Weights of a small transformer language model: 20 layers, vocabulary 25076.
Each number is 128 + 24 x the weight over its row's rms, rounded and kept within 0 to 255. Layers, rows and columns count from 0. Numbers have three digits each. The size before them is the row's rms in percent of the matrix's.

# down: layer 14 MLP down (transposed), 768x192, rms 0.0953, rows 373-398, columns 144-191
# up: layer 14 MLP up, 768x192, rms 0.094, rows 374-399, columns 144-191
down373 101:168102121095135130153159092149118115101116098168130147117072157124132143140112109140114056158149114194133122156141141108123152130120140107142114
up374 087:196139083133144138132111120136078117145170159117128123134145095126111137095139113115163089135152122110133117138137119107140110138126145154128103
down374 081:116118158153131127124094115175137137152101139125143118108159133132131148101138146136116168114112119132120122137116143127075102158153105109112084
up375 088:117149174113129140122145125121124122128121144114150113160075113091140121136139127140121131097124145076144101161158104166112141154083146121108175
down375 082:136107111102148152152084126164128156150093104140104169123168120136132103116097127126120098133115130154099127103079151123124121144157073128133071
up376 108:150152165126099129157104159131138109121123119126113129163083109151142093092129134114098111115124084113110067126155128096142161148149126081123147
down376 106:122150162066169142153135140130128073160120109155137076104124162113122110146129129162120153141175168104122144101114146134094095121072090135135108
up377 102:138111162152103109138136089141139125133145121141165098145109101123162110149155113169109093128171157152081156151126111134145196135080135163160160
down377 108:132115120113111136135123163142105132102120159094111135137131141127141108130104095116148106132096139091181149163106136142132093113135121066128107
up378 106:144116117159110090122154163143152094127134161138118142127120120132103140144126088140136107136137193126136090119131129167143150132086125149140116
down378 107:109126109120129103142123133121089115154120176176169157159136120131133100095144184181148150146118150098122087140115118109163138119095139156114127
up379 098:156153125114110133114107088131132139178137159187122146170120087120134070173145124132114141103142090108141119173127127141139114114135138124166189
down379 095:122160136178106108096123111128080184087117115122160155047129118089125164098121125119137120148126139135121103128122150145163097143106138125112125
up380 107:114102109136117119132140118121159119139149154108087138166101131116118132156146136126124164119183152099116120080112156142126123158143168177134125
down380 105:166156107169114101147106122136085108131151118128191124105126113167113102131087127164093135120081112130144133153129155119104172113121064122125124
up381 102:126137131109126137131126145154102071126168160143137117085107123125150143096126102118149144158136177086116071094165124102130151116132109160106114
down381 102:129101114102133126128137112152142142151116101150148093148136132157099160148159099134105127071134180119134106125102155118078120133102151153171114
up382 087:181144115105125150065126112132113115194133123096090131147156113129117118119139120162113146134115147114115104104149098140152140139145142150132131
down382 088:118141137146118103180089090147056119135144105130128099156111135132093148123176157118131121117148095138171140181153111108101116115123113125105120
up383 105:151178136133092132165172124099134117109144159122130144113121069108146120145103130135112149109126186120114134143109105116136155105088149086119166
down383 105:146135096152114104100115134125173065101130131177134152119100104092109126087082147176131112088105123109108123118105115148147124157115107180132110
up384 101:133129162097097101097131111116179132123117098163104133162110085135112087144145103091109095126142117157124101159124140108105130133109117067119140
down384 095:097115142166140121115139110134092150106165145116135103128121138108163121156125127143090160110146124134091160131136145107135123155184165173152129
up385 088:123136129139118092125132111095152128150117165125109139098135154105133155136130154135142139122125178126105128144131115084122105159141125100114067
down385 088:166095139126104117108112108173146114115161149126115150129141129158129111149099134113159107109096134119117133182125125138128108165138145122127107
up386 105:165108123132121131142131134080131118125121134156138106113134105169122124109160168133135130119114165100104082118148095123100102154136110098114132
down386 111:130120111083135086096138116112114131121110167146138165129168168120115119101112138155178172103098144140139113083110145104116131145142104102119164
up387 096:163111130125143127117148148089160140098155139119138135163121117151164182118106132132116115107129156109128117113138056064140156113109091099148129
down387 091:123147124094118113144166127147130180149117141153182110077132138110136076132125139157157127161125095124088183168121136187105147138134117113140109
up388 093:160122126166092127084140129122149093098149139130138126118128097099179138135142157160142139111142131134130119147117098127100149113132106148116153
down388 096:099130150088083111163157127176116146133119134124098152119087105140061135139094161149120116161165148132142118065135133114143125141155139118139127
up389 105:128067106168147136141146163145138118113124126148143155101144135082134170081097113116120050092131172115139142142175122103093138160094146137109141
down389 112:094121151145135109153131132146126053099115111152108148121137149122149126107109093127138126117138139183131152155105112175148133102139115122124102
up390 104:158113107127086124129184093114140120126164111125127111158089106129113087143166135147086136093119169101094143121152104112109159142117160156090133
down390 103:080146127127097158126146113117165119135117124165090097127166134139192123112147130114121120113178132145100156120116160108118121125113101147173102
up391 104:142100115138112137113129092110125101067124121121125100111155124125145067126136137082188126136144149141083108146114134107111100142118127106117112
down391 099:144159100147079125100104132102095109124124171100130144081094124127130139099148137170117158160179127093117103159163126142111114118096130111142159
up392 095:115137134145101135123120102068124134125138123102140104092119085133179100074105081136091142128107144135144139163140122131148127139137143144126154
down392 090:121136100119134150110125162163095092114127124137087130163104135101127178165104106146135092132142073146121155124130109120116121118117136095147114
up393 096:187153133172107117136133142136147126153134136145165188141106081153140141159078145144104103106083152138124143124112154119131139122131112148124146
down393 089:103094127109102113135139136164104102143146106098148091150078161125114111146159110090119136092109155122145110170124086145141155133140136092126141
up394 107:120122163120095105135136143075156092115101136134117119087127096147092107112108143117154136137122159102133124115149119128112172134131133075138110
down394 110:121097112116121122153143130149121129126182139087154100089142121136146137106161131124098131165128108150154161111140113128157096127105084153131074
up395 096:147137124142163164164080176153137102118158110091135130103096153118129111128171131117112111148123116135090154130107092126130140097132087137175118
down395 089:162142146090111127113181124119106099102147139178122129091161106111163116107101143174173123115154139122127166109144119104168102141162132170091129
up396 114:169163136136116110132169114085172070099147142169118150125122125102155117117141147124116138120155148111111101104175156127136144164114128121133120
down396 136:154162139129097097113114112132152137144176107169140122100104107141128135090101137137163148102118144149132096124105144139167154136130112119146121
up397 104:172163140093105139116169140134131089129139100169121120168148136135133130122143159122109142115159104134104071125111181102137165149108175140089143
down397 110:139136110126082101136106122146058118189139155119121105145157134144137120133126125166114122149086071137150175105093129132134142102103147104142116
up398 096:201165121170100109078114092156126113154147131117150075131119122101153130106171113134138133079130102140103103113111111119140109152087170128129134
down398 090:138099107127137133152144169097122121145156142107146141141145164142114170117163103109107139152126158157142150120149142150117144133136088139166164
up399 098:138133142165136114105153110108187135115174146142142118099154134077134093104105106132113104117172127149141103080136127120077173124149154107130172